Weights of a small transformer language model: width 96.
Each number is 50 + 12 x the weight over its row's rms, rounded and kept within 0 to 99. Layers, rows and columns count from 0. The size before them is the row's rms in percent of the matrix's.

# layer 7 MLP down (transposed), 256x96, rms 0.0785, rows 85-133, columns 0-47
089:61 75 51 49 31 48 32 61 59 29 44 36 35 67 46 46 57 53 44 45 45 50 46 58 55 66 55 48 29 14 39 61 35 53 45 46 45 49 27 62 42 69 50 45 38 46 39 49
101:59 47 45 11 63 59 56 58 38 63 52 69 47 76 47 61 49 56 48 48 65 52 39 66 55 33 42 63 52 56 72 52 38 44 41 36 54 59 50 69 52 48 41 28 48 49 42 54
088:62 71 42 40 44 16 39 50 42 64 63 56 55 47 45 55 46 55 43 55 12 54 61 51 48 52 32 45 51 50 36 77 58 45 32 39 43 55 44 48 63 43 54 53 47 46 20 51
099:49 43 59 45 45 40 45 53 58 55 56 62 65 42 41 65 60 46 28 56 49 44 69 26 61 30 37 29 46 72 27 37 59 68 52 49 49 50 64 66 62 49 48 48 48 44 51 42
096:57 22 51 39 37 50 36 55 53 44 63 50 64 56 52 28 73 55 42 43 60 47 56 42 74 46 75 26 42 38 68 32 38 54 62 57 49 39 44 58 66 55 48 59 39 61 33 33
098:52 48 67 45 69 59 55 59 49 37 51 44 52 46 28 67 60 61 53 56 56 53 47 37 60 36 38 31 59 56 61 39 54 55 67 19 60 50 61 57 37 43 71 40 48 50 44 40
090:70 43 62 66 85 44 47 56 44 32 40 58 41 34 42 80 66 67 64 34 55 37 62 58 49 48 65 39 63 58 51 35 46 52 37 61 60 40 46 44 43 66 52 55 33 41 58 62
099:44 42 59 45 59 46 55 73 49 63 64 37 24 24 40 51 54 69 47 59 64 55 58 45 51 52 43 34 57 56 63 48 43 65 56 35 73 70 47 47 37 53 50 48 56 49 44 13
097:59 34 43 47 48 44 64 32 52 46 21 63 52 64 47 40 57 44 51 13 63 43 37 45 64 36 42 66 49 26 57 55 61 44 51 40 41 46 43 53 37 47 48 47 59 48 51 77
092:42 60 21 34 46 57 52 41 50 39 45 57 48 46 39 41 38 70 57 42 34 45 64 48 41 48 50 66 41 53 56 53 37 49 64 33 33 53 65 54 53 44 46 39 40 62 70 36
097:58 68 49 23 63 30 52 37 50 51 46 46 53 47 76 34 51 54 67 41 60 50 43 39 65 53 44 35 50 30 43 31 38 53 63 55 50 49 49 61 42 44 32 43 35 49 58 48
102:62 46 36 41 34 31 49 37 51 13 44 43 63 48 76 44 55 50 43 40 37 46 44 48 66 51 46 59 51 55 44 30 54 47 54 46 49 57 69 29 66 54 61 39 68 49 66 48
093:54 60 52 66 33 61 40 39 47 48 32 54 52 39 35 48 51 31 40 46 45 49 60 44 62 42 63 32 42 73 65 51 62 34 63 48 60 40 32 45 35 57 53 56 76 35 39 71
112:64 49 60 60 38 44 49 58 56 30 36 41 42 55 57 31 24 46 53 44 37 46 57 42 65 55 46 54 56 44 43 54 45 74 32 62 41 35 61 64 52 57 54 47 44 61 44 82
102:47 70 56 34 43 73 39 48 46 70 31 52 55 46 57 41 38 56 51 46 66 44 18 66 51 75 39 42 52 40 54 39 40 41 39 60 53 63 40 53 31 72 65 60 59 26 49 56
098:29 59 44 52 51 49 65 44 55 31 64 68 51 44 29 34 31 44 56 71 51 58 52 67 29 54 58 65 49 38 58 54 23 74 49 70 55 43 54 52 59 60 44 52 56 41 49 53
101:51 59 74 55 59 56 34 41 71 58 44 68 44 56 43 33 44 56 43 40 46 64 47 30 67 71 48 40 50 43 50 54 63 30 41 66 39 44 64 38 30 50 54 41 36 46 55 47
098:16 53 71 51 43 57 44 49 61 57 59 61 55 55 19 69 55 45 42 55 50 57 48 39 54 53 55 59 50 57 58 38 50 46 77 65 51 56 39 49 63 56 68 56 71 60 44 42
100:60 49 64 42 53 46 60 43 63 47 56 35 48 59 48 61 67 64 44 50 49 37 62 60 45 02 35 53 39 22 66 51 31 56 51 44 58 49 44 50 28 59 57 33 67 43 55 54
106:59 66 50 52 29 53 47 47 54 48 42 44 55 63 41 68 59 41 40 43 60 53 47 47 36 37 51 72 56 35 64 39 50 32 52 46 68 69 73 26 68 53 59 59 39 42 27 36
104:63 39 54 53 61 24 52 68 52 50 46 59 38 36 64 57 68 44 33 35 46 41 34 41 71 42 67 46 42 64 44 33 73 60 47 61 44 55 50 57 36 41 42 43 45 52 76 46
096:53 40 53 60 40 35 51 33 41 42 25 53 50 45 54 37 44 30 71 53 44 47 44 65 39 62 48 58 46 34 39 40 63 57 52 56 50 54 82 47 55 48 71 60 50 39 62 63
110:37 65 42 58 55 45 43 63 80 48 43 47 42 27 34 66 56 49 54 30 44 30 54 55 54 64 68 48 30 48 14 47 44 47 37 59 59 39 46 46 51 37 38 56 35 39 75 48
105:39 43 61 56 51 52 76 58 68 52 62 64 49 46 44 46 42 46 48 56 66 50 28 65 70 76 51 27 27 58 39 56 43 58 39 37 54 58 52 44 72 42 33 46 47 58 61 32
102:65 56 47 39 45 48 20 41 58 85 53 57 62 53 37 29 44 53 53 49 41 45 49 45 47 64 54 46 48 38 45 47 52 34 44 38 80 40 46 59 51 46 62 41 33 53 49 27
105:40 67 45 55 48 36 66 44 56 31 55 25 54 79 48 37 46 59 53 58 32 49 60 59 44 56 64 50 36 77 42 44 34 58 21 58 34 37 48 63 69 59 44 65 49 47 45 66
084:58 49 49 59 54 36 54 61 57 51 58 41 53 54 38 69 54 39 72 36 69 52 64 67 64 46 44 43 44 34 60 34 58 37 35 49 55 68 16 37 53 40 63 56 52 56 41 39
104:53 62 36 63 59 51 38 48 50 45 32 48 67 59 44 50 53 46 50 24 35 35 43 27 60 59 67 51 67 61 35 42 52 48 34 50 40 27 60 41 38 57 52 57 37 48 59 74
094:37 46 41 42 65 40 49 46 53 41 76 45 52 47 45 44 45 44 37 59 63 48 26 34 78 61 61 37 51 41 59 54 51 39 59 51 58 49 61 50 56 63 39 46 40 60 46 73
091:60 31 52 49 35 47 43 48 53 39 36 61 50 32 73 39 39 78 57 37 63 55 54 48 59 49 42 50 52 63 47 61 65 61 40 43 38 65 68 55 50 19 56 52 62 61 67 45
091:59 48 41 54 75 55 61 61 47 52 57 46 54 75 64 53 47 79 43 52 75 42 15 52 41 66 48 47 51 34 60 44 51 57 48 56 69 66 27 45 71 52 41 42 35 43 55 22
094:47 38 54 54 47 48 49 36 55 40 48 63 74 45 53 66 61 43 42 49 49 50 63 52 58 75 46 20 38 43 35 70 64 50 36 59 73 31 38 54 22 67 58 66 38 54 56 49
107:68 52 42 55 32 65 40 30 46 34 53 63 46 77 56 48 39 59 39 51 55 58 36 63 52 57 71 72 49 48 28 53 51 48 52 40 20 69 53 64 44 55 57 63 17 51 50 46
100:48 54 73 66 31 69 45 59 46 35 78 65 38 43 56 50 50 48 54 36 61 52 59 47 39 64 76 35 50 32 28 70 55 54 45 41 58 25 35 60 55 42 54 36 60 62 68 55
094:46 49 58 35 37 52 53 39 41 66 74 53 37 47 35 29 36 35 47 70 64 48 55 41 43 56 52 49 47 25 53 47 63 60 45 43 35 56 50 55 74 57 45 67 59 49 55 35
093:53 48 55 58 54 56 74 62 39 47 34 56 55 45 60 59 63 30 43 39 54 60 63 44 70 48 57 58 57 45 63 50 64 55 50 48 68 49 34 43 30 41 62 69 47 56 46 86
110:62 47 41 48 81 50 46 59 46 48 40 36 55 27 51 70 48 30 60 61 59 49 62 60 45 37 38 62 53 65 67 63 38 51 43 63 60 37 60 60 54 59 44 54 62 56 56 45
094:54 60 51 40 67 58 53 52 45 51 48 64 63 47 49 53 47 18 44 58 46 45 22 59 36 50 37 54 55 64 36 55 54 51 28 49 60 60 45 42 50 58 45 57 61 38 45 57
103:44 59 36 44 56 47 46 39 36 55 38 42 60 44 50 35 75 49 33 48 72 58 53 46 50 63 50 33 49 47 60 41 47 67 34 34 57 65 45 42 54 31 34 73 56 25 35 30
095:53 46 45 58 68 41 56 26 44 34 41 44 52 50 63 64 38 82 56 56 48 64 41 51 41 48 76 58 44 42 51 34 44 55 49 50 39 52 69 43 41 59 39 45 34 47 53 38
090:31 50 55 28 56 39 58 49 36 51 52 53 27 34 52 55 36 58 60 57 52 50 46 52 42 55 54 55 57 40 45 72 67 42 44 58 40 46 59 52 40 49 55 54 44 54 50 51
084:29 55 55 45 75 36 46 31 48 78 60 39 70 47 25 69 49 48 40 62 59 56 66 58 35 41 37 45 53 46 62 56 36 45 37 53 53 53 37 46 65 65 54 30 61 53 55 40
115:41 41 35 47 38 49 46 42 19 37 67 61 43 75 49 39 57 28 49 72 60 58 50 63 33 73 38 59 91 47 49 49 47 58 59 42 44 39 42 44 48 49 43 45 53 64 34 48
106:37 55 62 63 51 35 45 49 49 67 34 49 37 63 45 55 50 44 61 28 41 40 26 38 53 53 52 46 32 32 54 43 40 69 25 57 35 27 74 60 47 72 48 62 49 55 40 71
101:47 48 43 24 50 59 70 37 66 42 41 40 48 44 54 26 45 60 57 67 41 57 52 43 39 57 50 53 40 36 35 56 63 34 63 69 50 40 44 59 38 46 52 43 50 57 56 48
111:59 54 67 52 55 59 45 46 55 61 38 40 49 33 43 43 69 54 43 35 54 40 44 63 57 53 39 38 38 58 58 38 59 70 46 60 61 30 40 54 42 48 64 59 59 49 45 71
092:56 69 56 56 54 54 59 37 46 65 46 31 51 65 37 55 42 54 42 61 57 46 32 42 43 41 48 65 50 72 48 44 44 25 37 40 57 49 68 52 44 42 42 71 26 44 63 57
100:60 44 48 45 68 36 58 38 59 57 57 66 48 50 52 43 34 27 50 64 30 52 20 70 52 50 27 46 32 53 60 43 39 47 37 31 71 22 59 47 65 45 53 50 68 32 33 45
114:48 60 39 57 47 51 42 43 47 30 41 45 44 30 34 66 61 33 39 37 38 39 48 51 51 68 53 42 37 53 57 58 42 33 59 41 52 18 39 48 48 60 39 56 55 52 53 99
# layer 7 MLP gate, 256x96, rms 0.0986, rows 86-133, columns 0-47
103:51 56 47 83 60 42 49 56 45 67 54 54 48 20 58 52 32 50 49 69 47 47 42 40 55 72 58 50 70 77 56 66 71 49 26 57 71 61 58 47 61 68 63 54 44 66 55 37
093:44 27 51 60 34 45 52 50 42 56 41 49 49 41 75 48 43 49 57 39 42 36 53 56 45 37 59 58 24 44 56 56 45 40 56 35 55 36 38 30 50 48 55 56 43 45 40 56
102:50 41 52 37 46 32 76 62 68 59 34 55 28 58 47 58 43 34 36 39 58 41 47 64 31 55 70 50 57 50 51 33 50 56 53 41 64 62 57 41 69 60 49 65 55 48 65 46
098:57 59 45 28 49 55 42 56 44 55 29 67 48 45 51 58 61 39 59 74 55 49 48 43 38 56 50 52 41 51 55 71 51 32 41 53 39 68 45 42 61 55 36 68 43 39 41 68
100:52 58 52 35 30 28 52 33 47 56 58 48 55 65 58 47 72 59 70 50 52 66 69 44 46 63 47 41 65 54 55 43 39 56 39 26 31 50 58 60 41 62 70 59 28 43 47 59
087:69 65 44 60 17 70 47 55 42 75 39 50 31 50 52 32 40 41 51 45 45 49 63 55 39 41 47 38 75 50 55 70 42 48 61 42 59 48 55 49 43 37 69 50 58 66 55 38
093:52 47 45 56 67 55 40 51 43 51 31 65 56 59 35 51 53 67 26 59 63 54 41 49 46 39 57 74 57 51 69 29 52 43 52 62 42 32 38 49 63 54 42 57 50 50 49 52
088:51 46 58 50 37 54 46 39 48 51 29 48 50 58 53 46 22 61 49 48 36 32 66 56 42 37 43 30 48 39 56 56 71 54 38 56 36 70 50 25 52 47 70 50 48 41 43 60
098:49 30 58 36 54 52 38 49 64 64 47 61 67 62 44 48 59 46 50 52 37 40 30 38 55 65 55 42 55 60 43 48 32 58 49 68 58 59 38 45 64 31 51 48 32 44 45 37
102:49 50 54 46 50 63 49 58 44 51 42 47 50 70 34 48 59 62 41 56 48 45 33 53 30 32 63 56 58 72 47 34 47 45 32 42 49 43 62 43 47 40 40 40 51 57 52 44
106:71 54 53 49 54 38 67 49 39 64 46 44 43 39 53 39 42 58 48 39 46 56 69 48 51 59 62 47 61 35 49 62 58 75 33 69 50 41 55 58 49 55 47 76 46 47 56 60
091:41 59 44 37 31 47 46 52 50 52 49 46 75 61 50 24 52 66 57 47 61 63 55 47 50 63 42 42 62 52 91 50 46 43 37 43 40 45 46 47 53 49 71 48 53 39 56 59
111:47 27 36 31 43 37 61 59 38 58 30 55 72 54 65 27 58 41 56 33 41 49 65 26 63 51 58 46 66 68 57 53 41 47 39 44 39 56 59 53 65 62 77 55 49 69 50 51
107:33 52 47 38 75 49 62 63 74 51 54 73 34 47 30 50 55 48 52 46 52 50 36 52 53 53 59 65 57 51 64 59 63 42 34 78 45 61 57 60 42 21 43 36 34 60 54 43
093:35 48 61 54 40 45 71 45 70 54 38 53 69 33 41 40 34 83 51 55 54 71 44 57 29 35 57 65 55 57 66 64 43 71 45 65 53 52 48 51 74 55 52 48 59 35 50 62
099:47 53 62 38 38 55 48 49 69 62 57 61 28 37 62 52 41 44 47 54 56 46 61 67 53 47 66 46 51 70 71 48 46 53 31 57 20 49 45 70 50 60 29 59 62 53 70 46
094:43 55 61 43 38 69 78 73 39 61 44 69 33 35 62 70 29 34 60 38 56 34 56 56 39 41 52 59 39 67 39 47 58 63 47 47 53 47 52 56 69 53 49 64 44 53 73 63
108:46 45 61 40 47 51 43 75 55 47 39 68 61 44 38 51 10 44 61 66 38 44 51 27 52 59 67 58 71 63 40 59 42 52 51 56 51 65 59 49 46 60 48 52 42 74 59 57
105:25 33 52 50 47 26 35 49 49 37 49 51 51 61 40 51 44 45 58 44 41 59 45 36 51 24 66 78 58 54 53 55 57 64 62 38 42 36 58 60 63 48 63 71 47 50 55 64
097:67 31 42 39 46 42 67 60 47 51 49 53 39 51 33 67 31 38 48 43 46 52 52 62 62 31 52 29 66 59 61 43 27 57 50 44 30 54 68 54 63 40 55 73 53 64 48 69
099:53 58 35 60 37 37 56 48 61 50 46 40 62 66 53 56 68 41 73 52 57 59 22 30 43 64 60 56 61 47 62 27 57 52 60 41 48 59 58 61 32 50 63 52 39 66 55 54
109:65 40 48 36 62 30 50 47 46 57 48 47 73 59 67 58 24 31 62 60 41 60 64 58 59 42 53 55 59 45 41 57 62 48 68 51 43 63 60 41 46 60 43 55 36 36 44 64
103:63 48 45 32 51 31 40 43 34 36 53 54 70 46 71 71 32 42 53 40 53 59 61 51 42 29 52 55 69 55 39 19 60 50 49 68 57 57 48 63 53 73 48 52 33 48 34 44
099:63 52 52 59 51 42 58 38 42 62 30 45 39 74 52 45 57 41 35 51 65 26 35 71 33 69 45 58 41 51 62 64 37 54 56 40 49 43 61 59 54 64 56 34 46 34 44 52
102:60 20 59 59 55 56 56 57 52 50 42 45 39 50 45 50 44 58 43 56 45 57 48 60 42 39 65 36 46 50 59 36 67 25 43 59 63 26 66 63 41 41 66 42 42 33 49 73
087:38 56 49 60 44 52 48 54 27 52 45 52 66 75 55 55 53 58 67 63 69 64 77 58 66 53 40 60 50 47 50 36 51 64 43 49 42 66 43 54 54 52 54 69 53 45 44 71
098:30 53 38 59 56 30 23 56 46 64 62 47 50 59 47 52 49 65 46 37 37 46 59 39 43 77 71 50 43 54 68 43 27 68 67 59 56 46 44 57 68 37 64 44 49 45 45 59
098:60 66 51 49 48 54 52 53 23 55 55 47 54 46 17 33 58 45 62 63 38 65 32 45 42 60 49 41 66 54 48 46 36 30 54 43 56 50 45 63 47 66 26 41 49 35 53 21
092:70 50 63 82 66 43 60 57 55 47 27 40 61 49 43 45 51 48 45 55 51 37 44 76 53 70 63 75 36 71 59 34 60 56 24 59 47 44 62 37 42 50 55 58 32 54 66 53
094:52 52 64 63 36 60 55 51 35 69 31 58 21 30 57 49 53 49 51 58 60 65 48 64 61 44 30 20 51 60 47 45 47 52 47 63 67 42 47 49 64 53 46 83 33 60 45 50
100:44 58 50 57 41 26 53 45 49 52 44 59 49 47 71 64 49 22 56 61 54 34 59 55 59 38 53 41 53 41 32 48 64 39 69 42 51 52 59 47 65 67 63 66 26 48 30 43
101:27 46 60 36 62 32 53 51 43 69 47 46 44 52 41 23 28 50 33 58 43 30 50 57 47 55 46 56 72 33 72 44 39 64 52 60 63 39 71 56 68 51 54 46 58 53 74 25
106:49 70 43 20 52 60 80 35 51 51 34 77 42 46 61 67 56 36 49 49 50 56 41 61 48 62 61 47 45 62 36 48 55 39 40 61 50 73 57 51 83 57 61 42 37 72 49 64
098:31 33 73 70 48 58 59 78 39 35 44 55 33 10 61 45 56 57 38 57 34 48 44 62 50 80 50 51 49 59 53 63 50 61 44 51 57 59 51 64 47 47 65 54 58 55 86 60
086:22 48 61 61 27 47 53 52 55 44 57 49 62 63 56 42 36 73 62 44 59 43 40 69 55 58 45 70 48 47 34 39 69 49 34 55 30 44 47 55 66 44 82 46 35 52 43 55
107:49 36 44 58 50 57 48 56 42 37 51 56 48 40 42 30 46 65 31 48 49 39 51 78 27 60 67 50 63 41 67 55 58 49 56 75 45 42 58 57 41 37 38 53 37 35 48 39
101:50 36 45 56 61 36 38 65 44 50 52 59 53 62 50 42 62 44 37 65 64 47 37 60 44 65 51 85 37 41 68 43 46 59 67 70 39 45 70 49 62 58 75 55 42 62 39 50
100:32 42 55 51 52 47 52 69 57 56 34 62 50 56 59 40 50 38 33 47 28 59 52 62 45 43 60 60 72 51 53 41 52 41 57 55 56 43 50 63 45 63 39 60 28 57 61 51
106:44 32 69 35 48 39 60 74 35 51 53 35 40 70 19 41 38 46 41 52 48 39 49 41 71 56 50 57 49 51 43 46 58 64 54 37 45 53 70 70 56 65 24 77 43 32 48 63
097:57 22 41 28 55 38 60 63 55 48 50 45 63 49 62 50 58 73 36 35 65 55 60 55 69 59 62 53 32 48 43 71 50 40 55 36 71 61 59 44 59 43 53 51 46 61 59 42
090:75 46 48 42 37 58 48 55 60 59 68 45 51 49 58 48 47 64 50 52 51 50 54 32 67 21 55 60 67 68 48 56 38 59 76 58 56 61 34 51 62 59 35 39 48 31 54 45
106:52 37 45 53 43 29 74 41 56 51 33 59 64 37 78 48 33 41 30 61 42 81 44 42 50 48 70 46 64 43 60 58 45 54 57 49 41 50 48 55 42 57 31 60 38 53 56 71
106:34 40 38 32 56 37 54 34 43 42 25 51 35 56 63 45 58 48 43 51 39 35 29 70 31 33 72 47 54 48 68 52 58 63 35 51 53 50 57 71 40 60 46 86 49 43 57 46
104:64 48 39 60 36 38 37 65 72 51 25 63 50 39 54 39 67 63 29 56 45 54 58 31 68 45 64 48 36 41 47 49 47 29 50 28 38 60 65 38 46 55 55 41 51 54 36 61
100:41 47 66 23 56 38 48 56 41 43 38 66 50 37 48 31 37 52 56 40 40 37 47 35 62 42 52 37 59 44 52 49 51 40 74 44 45 40 56 30 67 64 53 52 63 46 50 41
102:38 58 70 61 40 48 38 37 60 53 26 57 44 47 35 48 32 69 41 61 49 45 52 60 24 52 54 59 58 69 55 30 64 25 48 32 58 61 70 50 42 64 71 61 41 53 42 43
096:51 45 68 50 43 31 59 60 61 34 47 59 34 40 64 39 27 77 47 26 56 60 48 49 69 60 71 62 60 52 36 51 50 54 74 68 60 47 56 60 62 60 32 47 39 47 45 64
096:58 32 46 54 58 44 53 28 54 35 55 50 74 27 55 53 61 37 47 48 26 36 40 57 37 28 51 37 60 54 48 59 40 34 54 51 37 59 63 45 67 74 38 36 49 53 42 51
# layer 7 MLP up, 256x96, rms 0.096, rows 86-133, columns 0-47
100:46 43 48 78 71 51 39 69 65 17 54 66 33 41 70 61 50 60 47 56 46 52 38 37 67 48 58 51 45 66 53 73 49 39 52 41 74 35 60 58 38 39 47 65 47 73 30 48
094:45 33 59 45 55 81 49 42 64 47 36 40 58 35 40 48 53 55 45 46 52 50 45 57 58 55 63 38 55 64 34 48 42 60 59 46 68 33 49 46 46 27 48 33 75 59 51 51
107:55 49 49 49 68 47 62 49 62 23 41 40 59 30 40 46 60 22 27 46 53 45 36 31 55 48 57 31 46 54 32 74 38 49 59 48 50 45 56 50 45 56 29 48 58 70 38 56
097:52 78 52 34 52 40 33 52 58 65 63 31 59 59 55 49 29 73 30 38 36 44 55 63 54 53 37 62 63 49 25 72 62 51 58 60 38 49 53 63 75 61 34 46 60 60 50 52
100:35 41 48 51 20 41 51 59 68 49 51 33 77 53 57 43 65 33 43 38 50 64 36 47 47 47 59 50 49 38 35 41 50 67 44 48 55 70 39 56 57 45 38 57 40 43 73 55
089:31 58 48 45 47 33 40 52 52 46 62 51 37 64 49 24 35 70 31 38 54 72 74 53 54 71 53 46 58 53 33 39 60 33 54 43 52 55 41 67 54 41 60 42 38 57 42 60
096:50 30 54 47 52 46 47 46 58 55 43 49 59 56 36 41 55 37 34 71 38 47 47 40 37 56 44 46 57 45 43 31 77 61 78 28 25 58 41 41 54 71 79 46 62 42 36 61
093:54 38 67 78 49 51 33 50 63 69 67 39 67 43 45 51 41 60 43 56 34 43 51 72 37 32 42 16 56 50 42 58 51 47 52 58 40 45 49 35 53 68 47 68 60 57 53 67
094:81 27 67 36 62 63 45 48 45 63 59 41 69 67 50 45 52 37 48 28 38 56 55 42 53 38 63 66 42 61 57 45 63 33 26 50 49 65 33 50 43 49 49 70 53 50 45 57
103:52 58 63 44 59 51 41 70 57 53 66 47 59 30 58 43 46 41 51 47 27 35 51 44 69 36 59 42 51 26 63 33 54 44 54 48 60 52 48 51 41 43 70 48 66 78 52 59
105:62 54 43 44 56 61 43 53 43 47 34 70 39 37 34 50 44 41 63 50 47 37 61 41 69 71 37 37 52 64 44 74 70 71 30 51 49 48 55 56 74 56 44 16 28 36 44 51
092:65 33 29 64 49 31 67 48 54 68 53 38 41 45 55 54 57 30 50 36 50 29 47 43 46 41 63 47 61 23 43 33 52 58 51 39 50 33 58 45 37 67 70 56 57 58 63 46
109:56 40 35 77 53 52 57 32 30 55 56 72 44 54 44 51 52 63 28 56 31 46 63 65 36 46 66 22 51 62 47 50 48 78 66 53 50 60 39 41 57 50 38 57 52 58 42 51
099:48 58 43 63 52 49 60 65 29 47 64 57 43 64 16 40 59 56 37 28 53 63 72 46 73 75 57 44 66 61 45 73 47 59 61 43 38 62 44 43 50 35 51 48 42 25 43 53
094:32 38 42 29 59 44 47 58 39 65 36 64 26 49 61 53 62 50 30 55 35 36 44 50 45 65 74 67 49 64 67 41 34 49 44 38 40 48 43 57 43 61 42 60 60 61 65 44
104:54 73 47 51 53 46 46 38 28 45 57 64 42 19 54 61 55 45 47 59 38 48 62 42 41 70 63 33 51 54 53 35 69 50 38 75 42 77 63 52 67 65 36 51 27 54 67 47
100:41 54 43 51 76 61 35 54 64 65 49 57 67 48 51 63 50 35 44 42 42 67 30 48 49 37 52 54 60 50 62 45 56 55 65 43 30 65 59 64 60 71 24 36 53 42 41 37
109:60 35 47 29 48 51 41 62 42 45 45 42 49 36 59 61 36 69 57 60 40 38 44 49 42 39 49 51 44 39 55 56 36 49 44 67 64 43 53 39 24 61 41 53 51 72 67 27
106:46 58 49 59 38 38 63 50 46 53 58 67 31 78 40 62 39 52 69 72 57 48 47 63 46 47 30 29 46 53 52 57 40 49 76 35 46 31 44 51 73 36 70 61 54 61 53 60
106:34 63 48 32 66 53 48 49 55 48 65 29 63 48 49 30 44 54 34 57 57 30 33 37 59 56 52 54 48 33 36 52 27 43 32 76 62 62 58 54 68 41 59 34 35 50 43 28
097:54 36 55 48 44 47 69 68 23 30 65 61 35 34 39 38 45 47 40 46 37 73 41 51 82 60 46 44 49 41 39 75 28 78 56 59 48 46 51 61 50 47 30 54 44 57 56 31
100:39 48 57 57 52 45 60 51 52 35 31 43 66 67 60 37 49 60 36 28 57 49 59 50 45 43 24 51 46 55 63 63 71 49 46 59 63 43 58 52 69 73 66 32 74 55 35 57
105:66 62 31 48 77 37 47 51 58 35 52 54 74 29 55 57 48 63 43 64 44 48 39 32 58 51 52 68 70 49 39 68 53 44 50 49 28 68 51 28 52 55 42 52 44 40 48 65
100:55 40 61 30 70 51 55 67 57 39 54 28 65 53 66 34 52 31 41 56 62 52 33 49 63 74 47 43 53 59 67 58 49 55 68 55 58 44 62 49 46 66 72 58 47 56 55 29
107:35 25 55 58 39 56 65 46 56 42 58 43 60 33 51 46 43 58 42 46 64 65 51 42 44 51 55 66 45 71 55 53 70 27 60 64 49 10 43 59 53 59 51 50 63 42 37 42
085:26 41 69 42 70 40 45 41 45 46 44 60 35 49 81 37 68 32 54 36 42 46 58 35 46 46 66 44 46 62 40 40 80 40 51 39 51 33 69 61 43 56 37 34 43 67 53 45
095:45 37 39 19 55 65 40 53 26 45 36 47 60 28 73 52 52 39 62 35 54 49 52 51 58 44 39 59 56 53 20 60 54 47 36 43 40 39 68 41 67 62 44 56 51 45 57 45
093:62 33 73 46 49 48 33 47 68 56 33 59 27 47 65 49 45 52 49 51 43 55 65 72 37 32 50 40 32 51 35 37 56 65 63 40 57 46 43 49 29 31 59 53 54 63 39 61
096:55 48 59 52 39 59 25 56 50 38 53 63 26 58 51 53 50 53 40 37 51 45 37 52 53 70 47 45 57 29 49 39 25 37 70 47 56 49 52 64 53 55 72 50 49 57 39 72
094:34 39 39 50 25 38 54 31 58 55 37 41 55 48 47 73 46 46 56 28 74 38 76 49 45 58 54 46 60 67 52 43 55 64 49 37 37 41 46 50 60 74 53 56 51 43 56 65
098:46 41 37 51 61 69 56 56 51 30 70 40 42 24 51 30 38 66 39 66 48 19 56 43 43 39 50 51 58 59 57 63 27 58 59 51 54 63 61 47 48 56 70 53 44 64 56 49
116:54 34 58 67 46 62 51 46 59 54 48 34 43 49 52 45 40 67 56 42 48 64 52 52 31 68 70 79 44 67 22 47 55 57 44 43 74 66 50 38 53 69 68 37 52 43 43 59
102:59 52 46 60 62 58 41 62 46 69 43 47 62 54 45 30 53 29 44 36 55 41 55 34 40 43 32 49 46 25 47 61 72 51 70 46 52 55 54 56 63 59 51 46 56 60 28 36
096:66 56 48 70 55 54 52 62 59 46 28 55 74 32 64 31 48 63 45 39 54 40 53 49 67 54 55 43 48 34 49 50 72 55 65 62 60 73 55 34 60 30 47 22 57 46 48 33
089:53 54 48 45 42 31 54 43 42 31 58 62 54 29 38 55 48 54 41 57 47 53 33 58 35 40 73 44 45 41 38 62 31 57 71 52 41 47 55 57 47 62 43 47 61 53 57 39
115:37 33 37 61 76 48 57 39 41 59 42 58 62 53 48 53 63 57 37 29 51 15 37 39 70 54 58 52 60 47 52 41 82 62 45 43 58 35 60 64 29 63 56 46 60 50 36 71
101:42 40 56 52 38 46 38 45 46 53 67 42 50 41 43 39 66 49 54 49 38 38 44 43 62 72 27 58 58 43 38 66 33 51 55 54 48 32 47 60 45 50 58 53 41 61 53 45
100:43 72 40 41 57 69 63 35 41 65 27 49 61 59 67 41 39 49 50 72 49 53 52 71 59 35 44 38 47 55 75 56 33 46 52 40 56 62 54 36 51 52 52 74 48 65 43 46
106:40 57 52 57 46 47 41 66 59 28 56 61 52 43 41 43 53 52 59 34 32 14 28 54 54 31 40 42 47 58 62 33 33 70 37 57 50 55 62 60 63 63 54 41 39 52 48 23
095:60 42 51 54 26 55 31 50 41 44 72 44 49 57 53 22 62 36 43 27 62 56 71 32 60 46 69 29 60 51 59 38 40 56 69 37 63 66 47 69 49 33 52 57 59 54 59 76
091:63 24 47 68 51 52 38 56 74 54 64 34 37 53 52 36 55 57 53 29 48 43 49 43 72 32 57 78 52 42 37 53 35 62 32 56 48 38 63 60 51 47 55 52 55 60 48 34
115:56 30 31 48 44 75 69 61 50 29 68 66 23 79 44 55 48 37 44 41 39 42 45 56 50 55 68 52 45 48 50 48 44 54 61 51 35 63 43 52 68 44 40 51 61 57 45 45
107:51 55 53 40 68 65 49 57 47 69 49 63 51 58 57 50 43 47 29 47 62 39 62 25 67 74 63 50 61 54 67 45 47 38 53 58 60 32 44 49 54 42 51 16 32 62 40 52
102:36 56 31 76 64 35 54 50 53 50 46 42 60 51 45 42 51 37 45 53 47 60 44 46 48 40 42 40 40 50 73 46 47 64 58 61 56 63 68 52 31 54 42 53 56 36 46 67
101:66 43 43 46 70 52 48 39 62 47 78 43 45 24 54 60 36 57 59 56 44 61 45 46 50 40 35 46 61 50 35 63 40 62 44 68 53 44 50 62 21 39 47 63 37 58 49 37
097:73 31 65 60 54 55 27 52 37 48 54 63 62 46 69 47 64 54 58 52 59 52 47 40 46 32 58 38 40 52 39 34 54 60 56 58 31 57 52 52 65 57 51 46 45 58 59 41
101:54 69 41 44 47 51 61 63 45 32 38 32 57 54 76 39 32 63 43 40 50 46 38 48 49 62 41 36 61 68 56 49 50 44 42 63 32 62 61 53 44 37 52 37 64 36 49 39
096:63 54 51 61 39 69 79 44 48 53 46 46 25 40 38 65 45 61 58 52 58 39 43 56 48 60 56 73 61 50 58 59 49 61 60 36 78 57 59 31 27 48 44 64 39 53 45 49